Part of a small language model's weights: vocabulary 32000.
Each number is 50 + 15 x the weight over its row's rms, rounded and kept within 0 to 99. Layers, rows and columns count from 0. The size before them is the row's rms in percent of the matrix's.

# layer 5 MLP up, 1536x512, rms 0.0631, rows 316-370, columns 128-191
103:35 57 57 59 50 40 51 67 53 41 66 58 48 68 70 17 43 28 81 37 49 53 99 45 64 79 44 40 55 44 46 57 47 55 18 45 63 22 51 70 28 85 55 57 53 37 62 45 45 53 41 79 33 35 52 57 55 79 32 60 46 53 58 38
101:36 04 56 47 41 34 51 40 64 57 64 27 46 60 51 47 70 57 41 48 58 26 44 56 49 62 41 47 22 49 43 44 30 56 30 59 52 60 41 75 44 51 45 41 64 54 40 59 28 36 42 50 48 27 41 71 37 46 36 56 30 17 40 71
099:04 67 61 58 32 70 32 45 63 41 33 44 41 26 64 41 51 40 43 71 68 42 31 40 44 55 44 60 41 20 38 53 43 33 37 49 69 45 45 57 60 71 37 57 49 50 52 48 52 55 76 45 57 41 60 67 48 68 27 42 30 55 77 25
109:41 51 39 58 82 45 40 53 30 52 62 43 53 43 28 62 57 36 35 72 65 69 47 52 46 55 32 48 26 34 30 54 53 69 30 51 51 33 63 43 58 64 54 34 45 58 63 62 36 69 84 99 44 40 46 47 44 45 72 56 52 31 36 51
101:59 68 41 69 67 51 54 49 53 48 70 50 67 50 33 45 52 46 41 61 37 58 46 35 73 77 30 46 53 55 68 44 35 46 62 77 27 48 56 68 36 58 34 67 67 47 51 26 55 58 57 68 60 26 59 32 61 23 44 25 82 66 23 66
103:34 37 21 40 55 66 39 37 52 68 76 67 35 21 49 15 60 86 67 42 39 50 32 31 74 42 71 41 75 46 69 40 60 52 24 21 58 59 35 62 57 59 52 51 62 47 64 81 41 40 60 43 42 43 50 66 42 33 88 64 68 57 44 53
099:16 77 37 46 45 31 21 65 61 38 57 56 57 23 60 80 37 62 59 60 33 26 60 41 59 25 39 33 24 34 54 57 59 68 68 72 53 62 40 31 39 68 61 41 55 66 78 61 43 31 65 62 31 36 40 35 88 43 83 44 48 55 52 46
095:69 14 52 42 72 38 39 31 93 28 46 75 40 33 33 24 37 44 19 47 35 29 38 88 45 17 49 41 47 39 61 26 48 58 53 40 41 40 50 48 37 51 27 57 58 54 20 70 08 73 26 39 39 53 46 49 84 54 68 52 47 31 49 31
109:26 42 32 49 45 74 38 22 46 30 56 43 25 59 51 56 65 38 35 74 63 67 50 71 17 42 43 39 62 53 61 37 25 51 61 33 36 73 51 43 59 82 63 46 42 54 70 42 16 30 60 51 43 52 68 53 66 42 52 54 40 38 48 59
097:61 41 19 37 87 79 53 55 57 50 41 25 56 72 45 68 52 44 30 63 67 65 35 46 53 41 54 57 53 54 64 43 55 53 48 61 61 60 47 36 53 65 27 35 54 60 55 38 51 50 63 53 59 51 56 51 00 65 47 38 23 51 54 50
097:62 53 52 35 55 41 74 25 52 67 44 78 27 73 52 46 82 61 61 69 67 43 45 14 39 42 66 50 33 47 20 40 46 48 59 32 59 47 39 55 46 48 58 54 47 36 37 66 66 41 44 68 67 33 66 31 58 44 70 83 56 39 61 26
109:54 74 44 56 68 49 55 38 19 48 44 40 34 59 60 44 36 33 38 55 76 57 38 71 40 44 35 44 48 55 65 65 38 64 38 62 51 52 28 46 66 68 58 44 63 65 42 37 55 64 57 54 43 44 41 43 65 44 83 49 29 36 77 79
100:45 62 54 75 50 54 54 33 30 73 47 40 46 20 56 41 77 48 34 42 88 46 65 35 53 51 60 56 57 55 51 66 49 67 51 42 39 67 26 28 47 54 32 80 44 56 53 56 57 56 64 47 59 64 38 53 48 51 45 56 85 41 54 59
102:37 46 53 69 56 49 61 71 41 47 44 48 53 35 45 32 51 56 61 58 29 41 55 68 48 65 57 64 28 49 60 26 32 89 54 55 44 65 43 61 38 28 37 44 60 37 52 51 80 65 47 35 52 52 48 37 16 54 42 57 52 48 35 64
103:52 44 40 68 76 62 47 43 72 34 58 56 36 26 53 60 45 65 49 51 33 78 74 73 58 26 53 36 64 52 37 34 60 37 63 27 66 15 93 37 75 49 56 35 44 67 39 43 42 48 51 47 41 56 56 71 72 48 45 63 67 71 52 57
103:51 53 24 45 70 55 54 43 29 55 08 27 54 40 46 66 83 58 59 65 55 51 31 57 12 64 43 44 42 65 48 32 44 59 67 44 64 60 71 54 57 73 39 70 24 53 76 36 33 35 49 27 42 55 57 47 56 52 35 56 63 83 77 42
104:75 55 52 54 65 50 33 38 51 39 40 29 80 57 56 32 51 66 26 54 39 22 28 20 53 59 56 36 56 67 30 54 34 77 56 66 47 45 72 83 75 44 43 28 66 57 25 67 61 39 58 68 51 60 60 47 54 43 67 71 70 50 83 77
098:20 45 63 59 61 53 53 46 48 21 46 65 31 43 49 53 65 58 31 85 72 61 44 77 81 33 53 31 64 59 60 54 45 75 83 51 65 44 40 64 32 51 48 91 62 56 42 38 74 34 42 37 65 37 72 42 58 33 35 37 65 46 63 79
096:38 12 59 27 75 34 41 48 61 45 73 37 54 86 31 61 53 70 61 50 56 60 57 52 64 55 23 63 61 38 61 40 35 77 51 69 61 34 44 69 68 50 41 34 59 43 46 71 47 51 53 32 40 53 56 53 30 52 60 31 28 49 63 31
096:43 34 48 67 53 33 52 50 81 40 46 59 62 51 67 76 64 46 52 42 31 46 61 59 49 50 46 39 56 81 66 23 09 38 54 40 40 51 44 43 37 35 37 43 57 20 65 44 72 28 46 43 57 48 29 65 52 45 46 40 30 58 55 37
099:23 43 53 50 46 52 61 55 20 46 23 60 84 18 49 20 65 48 48 70 66 41 84 35 38 57 68 56 35 53 21 55 61 66 38 28 33 42 71 41 29 44 34 47 35 48 17 57 51 60 58 28 50 45 42 42 54 28 13 55 76 40 31 48
098:56 43 63 70 54 59 25 65 57 61 47 56 45 66 88 64 52 52 55 73 52 33 35 34 32 49 62 47 30 62 54 43 26 55 52 58 38 71 78 61 43 76 37 36 45 40 53 51 46 41 58 61 61 40 49 57 35 64 38 59 70 35 53 27
102:43 46 39 26 63 35 55 30 48 43 44 49 64 76 53 60 29 55 56 44 42 56 46 60 65 50 57 69 58 45 46 56 33 70 39 63 84 57 78 40 51 64 30 51 50 61 61 59 47 38 57 60 41 43 49 37 78 34 48 42 46 73 37 38
101:24 39 39 65 46 30 54 42 61 43 75 75 30 44 48 45 60 40 44 23 37 29 43 40 51 67 55 52 43 56 55 51 50 68 49 60 77 65 28 77 36 85 62 47 57 50 56 43 71 52 29 57 60 37 28 41 66 43 51 60 50 37 54 40
095:46 65 64 42 73 64 62 47 39 63 47 78 60 52 39 09 39 34 37 44 38 33 59 50 50 52 73 39 64 78 48 54 44 48 55 18 61 61 52 63 65 61 59 48 62 39 68 67 83 36 84 50 54 43 53 30 53 50 43 65 56 46 81 48
094:59 21 51 39 57 64 66 57 34 45 67 53 72 43 41 51 29 64 53 54 42 45 50 66 48 41 32 51 45 11 30 32 52 60 59 81 54 44 67 64 49 57 48 50 75 42 72 51 58 35 69 43 72 71 23 09 25 77 45 54 45 46 57 50
101:40 41 44 64 24 34 56 49 41 58 49 61 82 72 40 44 56 44 68 30 69 49 54 63 62 51 31 65 46 56 49 68 45 65 40 33 44 60 48 40 22 47 23 46 58 60 22 45 44 42 31 46 51 59 67 60 52 61 66 41 63 59 67 59
102:37 38 31 28 51 62 25 35 67 81 38 34 37 41 57 38 74 72 79 37 32 43 70 52 47 38 33 57 18 53 33 60 46 55 40 22 54 51 36 35 60 55 47 62 68 67 47 35 31 38 50 23 31 45 49 58 55 54 52 57 38 63 44 76
103:63 63 79 35 29 57 54 51 55 49 58 79 40 52 76 46 55 42 61 29 65 63 26 39 58 60 71 68 68 52 69 24 49 52 48 46 39 75 58 52 62 56 26 56 44 31 63 45 28 37 51 51 61 62 64 54 53 40 57 58 31 47 75 41
096:35 45 38 66 85 75 54 74 55 72 35 23 20 60 44 47 47 63 41 74 62 51 56 36 54 54 37 27 46 60 65 37 70 73 54 77 59 39 45 51 29 51 30 60 45 28 40 65 44 51 54 72 48 34 27 32 24 32 74 33 72 60 63 41
096:65 41 56 49 56 35 51 32 56 82 39 49 43 56 55 71 54 52 73 85 42 40 69 62 53 65 42 60 49 63 55 53 71 49 43 56 46 69 47 43 62 25 33 55 38 58 42 51 61 40 57 39 50 42 67 59 44 32 41 55 47 36 41 50
101:66 60 72 38 53 51 71 40 66 33 52 36 44 02 33 60 66 48 40 81 54 89 35 32 50 46 62 72 58 64 38 60 52 46 47 66 31 47 25 67 67 45 22 36 62 51 39 62 40 68 44 37 19 50 65 22 38 45 37 52 67 67 40 31
125:52 63 76 46 58 74 31 40 46 66 74 36 49 50 42 54 38 47 47 47 66 73 55 53 46 49 69 35 56 48 23 39 47 56 34 51 67 53 54 54 51 57 54 63 64 60 42 57 49 42 45 51 45 44 54 72 58 66 52 28 48 47 69 60
104:71 32 86 65 54 58 43 53 40 42 42 34 70 59 54 54 38 27 52 45 35 34 66 48 65 27 47 49 65 48 44 52 34 55 63 62 57 60 31 58 63 70 24 34 46 38 68 29 68 43 62 63 63 75 34 72 42 20 49 62 54 03 57 52
102:52 43 71 81 28 45 29 26 23 50 64 45 54 70 65 84 55 37 42 61 46 56 50 53 52 25 57 57 61 59 48 75 47 56 56 41 50 60 41 39 92 62 50 46 37 33 62 55 81 49 46 41 61 58 31 50 43 43 75 30 51 41 53 55
102:30 24 76 52 41 41 20 52 52 61 30 34 80 83 51 33 50 51 06 52 45 50 33 27 27 66 39 67 52 73 24 24 69 54 49 47 53 63 40 59 60 60 62 66 41 63 68 59 53 20 37 45 52 57 73 49 69 54 24 40 41 28 70 82
093:76 28 52 40 36 64 31 67 21 41 80 42 72 24 70 28 48 53 61 67 22 62 51 63 52 68 48 24 58 31 48 88 43 68 53 49 43 40 68 24 68 54 59 50 39 70 53 45 47 34 49 28 73 40 57 54 39 10 56 61 59 52 59 41
091:49 49 35 55 40 52 29 45 47 20 30 56 50 24 39 52 20 77 58 44 35 72 68 45 60 51 52 49 31 51 59 81 75 59 74 57 35 44 53 31 38 63 63 71 44 36 46 73 31 54 42 50 46 51 40 19 43 49 50 33 50 47 67 74
098:38 41 35 40 78 30 45 49 56 62 46 20 25 47 34 71 68 64 74 55 79 63 23 56 37 75 42 22 41 72 74 42 58 41 58 53 44 48 64 61 55 39 59 71 45 47 43 63 56 75 22 53 44 48 39 37 31 51 67 54 32 50 46 32
100:48 51 46 52 30 71 65 39 72 52 36 60 38 58 41 41 66 67 40 19 53 48 59 44 71 40 61 64 23 27 73 55 37 66 53 71 26 46 43 40 41 29 61 54 67 66 66 32 39 47 45 62 60 27 43 37 43 77 43 67 38 41 45 62
098:34 58 53 56 53 49 72 38 43 35 52 39 60 58 67 54 42 15 67 60 54 70 68 51 68 69 38 29 48 67 51 11 66 29 56 63 54 44 49 39 29 35 64 38 44 41 46 45 14 50 85 46 32 34 49 49 42 23 51 69 27 55 41 63
101:17 42 56 28 55 26 30 55 22 35 77 31 29 35 43 46 37 38 50 52 41 50 78 44 61 73 40 80 60 60 64 53 45 76 22 54 43 22 65 44 60 41 59 72 25 64 43 41 57 46 69 18 44 35 60 54 68 46 67 57 45 37 69 44
095:30 65 51 53 74 57 39 51 78 17 67 46 64 75 31 81 61 47 65 46 25 55 54 37 53 58 56 42 53 48 32 57 52 40 74 60 39 74 57 48 40 63 52 68 48 20 48 51 69 30 37 71 54 25 56 39 64 59 97 49 50 56 33 39
101:44 74 77 67 20 46 48 58 67 75 74 62 53 46 46 41 62 52 38 62 59 57 48 49 41 42 60 39 41 43 60 41 33 48 44 52 61 55 31 42 56 40 13 75 59 28 47 49 60 56 55 50 50 75 33 56 40 52 58 63 53 67 72 76
096:32 64 42 41 53 54 59 33 58 47 36 58 48 30 66 50 58 50 24 63 33 50 26 42 42 68 16 63 66 42 60 54 49 60 49 76 53 28 65 28 68 50 61 25 42 80 70 91 31 42 65 57 55 44 54 57 47 37 45 21 39 43 78 42
100:37 35 50 45 42 52 46 50 43 41 49 45 37 67 72 41 21 44 49 64 37 59 51 72 69 66 38 33 48 51 44 58 69 41 58 41 26 47 57 63 53 59 63 70 59 34 59 25 49 73 52 60 29 64 26 45 52 65 60 41 54 57 46 34
099:32 49 39 69 22 39 69 54 78 51 50 61 64 38 42 84 50 68 24 51 56 60 48 64 38 44 16 56 59 84 39 42 44 51 67 52 40 51 63 51 44 43 55 60 40 58 55 85 58 52 47 57 46 52 14 51 43 51 36 71 37 34 68 65
094:26 40 55 72 60 74 43 32 32 41 49 34 54 48 25 34 47 38 68 55 53 55 63 47 27 59 63 27 73 31 41 43 61 47 65 40 58 62 68 54 34 37 44 26 39 53 64 55 89 72 77 62 40 47 44 50 44 38 46 38 49 65 43 57
098:30 33 45 91 47 64 65 46 47 38 54 26 61 41 32 45 55 50 22 46 39 63 30 60 35 30 51 62 43 37 68 19 55 56 38 66 56 74 58 48 44 23 41 29 42 44 69 47 73 73 68 51 17 65 72 73 60 27 60 41 42 68 54 65
105:25 72 49 62 56 44 43 49 59 47 30 73 49 57 36 33 61 47 73 55 73 23 28 63 53 80 21 50 42 47 39 27 45 33 84 54 33 50 51 71 52 60 52 58 53 43 39 71 44 45 40 51 45 52 41 46 29 42 53 52 69 49 48 58
100:70 67 78 45 58 35 48 48 17 57 34 36 47 55 51 41 37 52 29 39 63 62 48 58 35 29 73 37 53 56 46 43 55 16 37 70 61 73 67 79 28 43 52 55 33 43 43 44 28 54 50 66 59 58 57 71 57 82 66 59 27 54 60 38
109:76 65 65 58 70 59 42 34 68 24 35 67 62 50 47 44 39 46 61 57 55 41 45 60 60 23 48 33 44 64 23 61 44 82 48 34 36 59 67 37 48 46 54 58 41 56 18 28 62 45 56 41 34 59 51 30 47 46 48 46 36 55 52 52
093:37 48 41 53 76 49 47 43 25 52 15 85 15 38 67 90 43 46 68 63 41 80 82 69 61 63 45 53 67 59 54 65 47 43 31 50 46 51 43 38 80 65 45 56 61 63 75 56 51 54 53 72 52 58 27 21 47 51 61 46 74 75 61 27
095:56 50 44 70 29 46 44 47 59 50 49 34 49 76 43 61 39 90 60 79 46 40 57 68 48 86 49 81 66 55 21 37 48 50 56 40 51 43 83 36 56 34 47 62 45 62 74 58 83 16 39 80 99 65 60 48 62 64 69 35 24 74 37 74
097:43 39 41 57 36 55 53 36 65 74 45 53 48 57 26 56 49 47 55 43 34 61 30 65 59 38 53 36 31 41 64 70 43 57 56 41 39 74 59 35 53 44 27 24 39 31 22 47 54 71 57 44 50 67 48 51 38 47 49 47 40 61 55 71
# layer 5 MLP down (transposed), 1536x512, rms 0.0543, rows 316-369, columns 128-191
103:42 73 55 68 67 69 46 32 49 39 71 73 45 28 41 60 42 71 64 55 59 53 43 56 59 27 61 47 59 77 47 03 42 77 55 50 53 35 50 46 51 54 43 42 48 47 33 65 53 37 31 39 56 85 33 31 32 27 41 39 48 74 53 74
105:50 47 51 67 58 44 99 62 46 56 39 32 52 47 37 68 53 40 24 62 57 56 62 56 42 57 37 39 37 49 49 63 64 41 34 55 39 45 59 34 45 27 49 50 19 52 48 56 54 58 26 63 40 57 58 00 20 76 43 40 36 57 58 54
099:63 27 62 56 52 25 57 98 60 29 63 46 51 49 58 54 54 38 47 68 54 37 71 44 53 51 60 57 56 62 51 43 37 57 37 61 61 34 48 61 34 78 36 26 64 43 57 76 48 64 44 60 54 69 51 25 53 52 28 50 35 59 41 54
108:60 24 69 55 38 56 56 41 84 66 47 41 76 42 47 63 46 76 44 26 39 27 28 52 22 39 65 27 68 56 63 38 54 60 63 35 54 46 50 53 46 40 66 58 58 35 56 62 48 29 40 06 35 53 44 69 51 52 39 59 39 64 75 44
104:27 15 63 51 32 61 48 72 67 65 73 48 24 52 72 48 71 61 28 52 40 56 55 55 43 33 34 67 58 37 86 57 50 42 29 53 75 51 39 42 57 45 35 38 35 38 72 77 89 50 41 35 60 40 67 40 42 60 54 79 46 59 47 55
099:82 53 76 42 23 55 49 54 75 42 47 60 61 46 57 64 60 35 88 59 45 20 45 48 52 51 55 46 46 60 37 39 59 67 45 56 31 58 39 53 22 79 29 60 57 51 52 69 45 82 65 47 62 54 52 45 87 63 43 50 55 57 52 49
105:51 58 36 54 38 52 59 42 34 28 37 59 13 35 39 56 46 46 63 52 61 58 40 41 52 35 32 17 58 75 62 50 57 42 51 37 37 67 64 64 53 52 57 56 54 62 27 40 58 69 67 41 34 67 64 53 42 64 74 34 38 72 51 34
096:65 39 54 35 46 43 82 27 84 63 56 42 32 49 26 48 52 41 61 63 50 44 53 54 52 38 36 87 73 53 45 66 45 62 37 65 35 54 39 67 45 65 55 66 54 23 19 66 59 29 41 51 62 47 12 56 53 60 49 34 56 57 54 66
117:32 64 52 43 47 73 63 34 45 74 39 44 08 39 58 47 86 57 41 51 37 48 48 55 59 51 44 22 67 32 55 52 04 41 38 39 50 59 51 04 58 63 57 50 58 52 61 51 24 47 45 33 71 47 78 54 63 50 26 11 50 54 66 44
091:37 48 66 50 41 54 43 52 42 45 76 72 59 43 53 22 22 46 56 36 60 29 57 46 48 47 39 70 37 49 53 34 17 61 53 44 70 25 84 46 35 60 69 66 28 33 90 54 41 71 67 40 50 42 52 57 78 30 38 54 77 41 63 55
092:58 43 39 63 58 45 60 49 59 30 54 26 60 49 58 71 47 63 38 41 69 50 20 48 43 32 52 54 56 36 78 35 70 53 42 64 22 46 55 37 59 65 53 47 51 45 78 53 39 50 54 58 54 69 43 62 40 62 57 25 56 81 36 33
115:63 46 57 57 56 46 47 75 22 68 57 53 64 40 62 61 21 45 60 23 55 64 50 53 25 51 36 58 43 61 35 74 37 37 65 63 58 59 57 57 63 43 49 62 52 45 21 43 36 53 75 36 33 21 35 48 78 71 47 37 61 61 53 62
096:42 27 50 51 40 44 37 29 55 70 41 59 56 36 61 57 41 54 57 66 59 49 33 93 30 51 60 41 50 52 67 56 53 52 55 71 39 49 56 52 62 60 54 29 27 42 42 53 78 69 77 65 40 57 37 32 43 68 58 64 48 66 31 44
099:68 38 44 35 14 66 58 67 40 45 57 61 26 68 32 55 46 61 73 44 59 37 55 46 46 38 81 39 63 53 48 73 44 43 45 58 50 30 61 69 80 50 39 43 41 59 39 65 50 60 43 23 55 48 38 50 39 50 39 63 51 75 52 84
102:61 43 59 42 44 34 52 49 22 62 38 53 44 47 33 55 39 39 78 32 47 84 48 48 35 82 51 66 43 74 57 62 31 83 50 74 29 50 49 75 53 63 26 61 46 58 62 45 64 38 41 45 61 52 19 62 38 48 72 40 64 69 25 27
101:70 74 12 39 52 43 43 70 69 68 39 30 49 60 23 67 38 45 54 41 48 34 25 58 65 20 57 73 60 55 59 47 54 44 41 49 50 56 62 46 69 45 61 42 31 27 31 73 56 67 67 64 64 65 44 63 74 56 28 53 28 50 52 37
101:46 56 43 29 59 39 40 45 27 22 31 31 67 40 68 44 44 65 43 43 56 31 63 49 59 65 52 32 60 44 34 46 48 56 57 61 45 40 65 37 44 67 17 56 38 62 60 48 69 32 23 42 18 27 52 37 43 63 52 27 69 71 49 48
098:43 37 51 63 59 59 46 54 40 58 44 55 53 73 41 34 50 51 42 70 45 43 20 69 70 83 38 52 31 83 31 45 51 68 57 46 35 16 56 30 53 50 70 73 48 72 58 54 57 55 51 20 71 61 21 68 37 76 53 60 48 43 20 46
101:47 68 75 64 46 46 64 68 67 73 56 56 46 51 58 28 77 59 62 42 56 33 22 34 25 39 43 68 48 37 59 60 63 56 53 46 60 66 56 52 46 60 57 54 29 39 29 37 53 45 30 55 60 46 54 55 52 55 35 52 38 47 20 52
092:48 56 41 56 70 48 66 71 22 55 44 49 56 41 48 34 38 33 51 45 50 46 37 24 61 30 41 88 52 27 47 56 57 60 47 39 65 53 67 53 75 63 47 31 54 44 68 46 64 52 50 60 45 33 56 59 44 52 52 60 31 45 47 34
093:65 58 06 33 75 86 41 55 41 63 21 43 35 38 46 67 36 41 48 38 47 55 44 41 75 20 80 52 45 54 55 66 37 38 51 43 64 58 35 51 41 32 49 23 67 38 69 30 51 46 45 30 39 19 53 67 80 36 46 47 26 28 46 69
097:31 45 43 43 39 25 79 61 37 44 63 64 72 67 30 28 53 47 43 13 57 55 32 66 72 50 64 17 67 51 62 52 54 38 41 46 39 76 61 42 35 46 50 58 49 63 23 34 30 38 39 34 49 41 29 66 57 33 46 40 57 53 81 66
104:37 64 34 71 57 52 25 76 51 63 49 49 40 64 80 32 58 72 97 53 71 62 50 68 40 55 36 54 45 66 52 47 54 20 64 59 77 28 54 59 42 21 39 55 43 28 44 47 61 64 45 61 01 51 63 56 39 54 44 57 28 28 15 05
101:56 38 59 73 71 42 36 24 54 52 50 48 26 51 36 27 43 35 33 70 76 35 52 46 39 33 59 57 47 62 45 23 44 55 52 49 91 61 30 54 22 56 48 37 41 67 47 85 17 32 56 60 38 44 46 74 39 28 41 59 31 30 34 53
095:54 42 56 75 45 69 50 35 74 63 46 65 50 41 61 58 61 26 69 56 44 54 54 59 40 39 47 35 13 65 38 31 62 44 60 63 79 50 67 38 45 63 69 50 43 69 51 53 44 62 34 64 54 61 45 26 33 64 40 59 47 49 47 33
092:40 53 46 64 44 35 39 50 59 55 47 53 51 44 51 47 73 59 51 35 36 45 56 40 21 56 53 25 44 62 47 27 47 38 57 36 67 42 45 30 42 49 62 39 34 40 55 41 47 64 22 58 31 32 82 75 72 32 30 42 64 61 24 46
097:31 57 37 20 57 76 38 41 55 44 53 66 26 53 36 42 60 56 57 52 42 23 67 77 46 49 55 70 48 45 50 48 69 64 61 77 51 42 45 40 72 37 37 48 35 51 49 64 63 58 42 35 71 85 25 55 44 65 43 56 55 64 45 37
100:66 60 67 42 34 29 50 60 65 59 45 45 42 50 58 60 38 59 49 66 54 54 76 69 61 32 54 40 29 80 39 27 51 60 38 50 16 34 38 66 64 60 45 22 71 49 55 28 42 49 51 52 60 41 55 50 50 61 62 28 76 25 56 29
098:46 57 33 68 46 65 75 59 43 66 29 32 47 46 32 64 68 47 49 50 61 33 56 42 59 55 28 46 53 52 45 79 37 37 51 62 23 25 39 45 38 50 64 64 60 48 36 64 83 56 37 51 49 55 28 47 51 58 57 34 57 32 48 66
094:57 32 49 54 64 28 69 74 74 52 79 42 45 75 35 58 41 56 41 26 79 65 39 37 58 40 11 64 71 20 47 59 22 63 40 67 40 41 60 52 65 28 44 40 23 18 25 62 43 31 52 72 60 55 67 44 50 64 45 54 49 71 48 41
094:32 47 22 51 50 77 44 38 65 47 40 48 37 56 38 80 71 60 48 29 62 13 72 02 45 54 59 64 53 62 79 44 35 44 67 47 47 54 27 53 42 67 56 23 59 54 22 71 33 60 48 36 66 13 65 47 48 55 29 50 49 43 80 57
103:52 66 59 69 36 58 63 59 54 69 42 55 41 62 46 82 40 37 55 38 51 53 31 27 42 32 40 48 79 32 48 65 37 16 57 30 58 41 45 32 22 49 22 63 29 78 43 80 60 46 44 64 67 64 50 62 58 39 25 46 44 59 41 31
132:53 27 58 58 34 37 48 54 50 46 40 27 67 61 50 32 61 36 38 52 83 43 57 46 45 67 49 49 71 55 43 36 78 69 24 35 47 49 46 35 41 33 54 67 62 47 73 64 32 28 22 42 30 57 70 46 67 44 54 39 55 52 71 50
105:79 66 24 50 39 48 23 43 42 41 46 27 53 58 15 44 56 33 58 58 41 58 79 50 44 19 50 62 47 79 52 23 46 54 45 38 07 57 44 16 45 52 50 55 55 45 43 36 48 52 54 49 34 58 36 62 37 60 46 59 52 27 69 74
099:83 43 54 31 55 52 45 31 68 54 43 42 23 49 81 49 60 80 50 54 64 59 54 50 34 48 60 61 44 40 37 38 26 38 72 60 52 52 57 56 42 31 32 71 50 76 46 50 76 47 59 38 53 38 51 48 37 74 53 65 59 23 14 89
101:51 42 43 17 24 46 48 44 40 34 42 66 41 65 32 44 53 40 69 31 35 48 60 44 44 62 48 59 50 35 57 88 35 66 50 61 66 46 33 67 61 47 37 51 46 30 48 57 60 47 25 21 63 26 56 43 52 50 52 63 54 52 42 34
101:51 32 42 36 70 50 67 33 35 73 59 33 65 54 50 26 32 65 38 66 43 58 55 50 47 60 43 45 70 62 46 66 51 40 23 42 77 23 56 55 53 36 36 10 46 41 56 49 83 55 58 49 61 51 25 46 34 58 63 44 48 46 61 69
096:65 47 33 62 54 53 61 45 39 55 32 27 41 33 54 52 56 59 37 82 83 28 45 43 67 45 78 54 71 65 42 46 57 53 80 65 58 55 51 72 40 37 25 43 53 41 62 42 49 61 47 65 36 67 32 26 53 11 29 52 41 48 38 58
096:42 09 50 51 44 75 72 61 57 51 82 47 46 57 75 50 43 59 50 44 47 26 41 64 54 62 44 73 58 42 64 27 65 38 42 57 47 33 49 47 70 62 35 34 64 51 63 76 51 25 56 54 71 55 56 53 63 24 54 57 57 48 30 64
096:53 38 42 29 68 40 54 62 38 29 51 66 56 59 52 77 56 40 70 59 53 73 54 49 46 60 30 49 79 62 46 51 45 62 36 70 46 35 53 39 33 60 57 43 54 49 39 52 12 39 40 53 83 75 45 70 66 39 86 28 83 51 33 41
099:60 41 32 20 41 16 53 54 38 53 59 56 51 52 53 51 29 62 42 31 58 40 62 80 12 41 46 66 66 36 67 43 35 27 50 65 39 46 65 45 36 60 66 42 53 33 49 29 40 56 42 43 02 65 70 69 62 42 53 54 26 55 65 58
108:54 46 67 38 36 82 40 42 33 64 43 65 26 37 53 50 24 63 67 60 49 63 44 28 68 44 37 31 68 36 40 46 40 73 30 56 74 49 34 59 62 70 33 35 59 50 36 34 33 65 64 47 53 56 67 56 49 43 61 59 49 69 50 16
098:53 51 36 33 55 59 62 63 24 75 63 35 28 35 56 30 53 62 63 65 52 74 65 28 49 23 38 46 50 78 65 68 59 66 62 29 53 43 42 47 73 57 47 48 62 73 62 25 38 68 48 43 33 75 53 49 32 24 49 21 57 57 64 64
109:61 76 71 52 44 52 75 30 32 47 43 65 47 58 36 41 59 71 53 53 45 42 40 42 41 76 42 42 63 39 54 55 37 46 52 71 46 63 54 35 44 33 59 95 64 57 37 51 63 63 53 69 66 15 50 44 54 67 70 42 40 24 40 81
092:41 59 65 59 44 73 51 40 42 46 67 45 38 40 57 45 56 51 38 57 39 47 69 60 54 46 45 50 47 60 53 51 57 53 52 52 66 42 40 49 51 54 72 65 68 21 64 56 65 32 51 64 81 38 50 53 64 53 33 74 49 62 65 55
100:52 30 61 54 30 60 39 39 67 46 60 56 54 27 52 60 53 64 47 55 70 18 40 36 37 43 58 57 51 35 34 48 35 57 60 45 77 55 40 70 61 17 66 58 30 57 35 45 30 36 59 52 57 48 51 59 31 37 37 48 76 45 65 64
098:70 58 69 51 55 47 30 56 31 29 54 46 50 40 45 26 39 40 95 38 40 38 53 42 76 52 87 29 71 26 53 31 71 65 29 46 53 67 17 71 56 49 51 56 50 43 14 32 44 40 33 51 63 65 75 54 50 73 48 48 56 52 24 44
085:69 38 49 68 69 41 46 44 64 73 64 30 60 55 53 81 37 45 61 56 41 38 36 61 41 74 34 83 13 58 31 42 32 46 35 49 60 43 16 51 64 62 58 72 55 35 81 60 60 27 71 32 78 58 44 65 54 46 74 39 65 31 55 70
098:58 67 43 32 43 64 52 66 57 50 54 55 63 56 47 62 35 69 47 53 61 20 74 54 72 43 60 28 55 72 54 25 46 30 39 66 38 58 67 55 46 63 26 58 57 74 44 38 30 71 24 79 60 45 49 36 24 41 71 45 75 48 75 42
099:45 71 55 64 47 50 42 48 53 15 70 32 51 47 59 60 47 19 68 34 54 31 58 61 66 65 34 23 39 24 33 34 56 65 49 36 51 35 41 45 36 76 23 33 37 35 48 53 21 75 55 29 37 49 81 50 58 64 40 30 46 72 65 16
098:44 51 50 43 57 54 48 23 62 42 60 33 46 24 74 70 46 44 55 43 52 62 65 63 47 45 67 61 40 30 34 36 54 39 48 45 46 61 52 44 59 67 35 69 50 42 58 47 41 51 82 38 52 31 53 49 53 55 60 47 27 45 34 42
107:62 61 67 29 55 54 61 33 60 57 45 84 53 29 66 49 75 21 44 64 57 47 28 36 42 51 28 36 76 46 32 78 34 61 68 51 55 75 74 60 46 36 59 56 72 65 11 44 62 32 66 41 52 78 41 74 67 30 37 40 52 63 56 38
096:54 59 43 37 53 38 45 48 68 43 52 36 67 29 27 46 35 60 46 39 73 55 48 30 58 53 52 54 49 60 39 46 54 53 55 32 47 50 42 30 50 44 43 44 23 33 33 43 71 57 48 33 48 77 76 58 34 37 34 39 38 47 40 47
097:70 34 53 24 73 71 55 76 24 30 22 32 46 38 49 54 45 42 68 44 50 68 34 48 43 42 60 65 60 53 46 88 47 54 93 67 54 52 67 61 60 48 67 50 63 56 59 44 56 71 34 41 66 42 58 36 66 54 45 69 68 54 71 31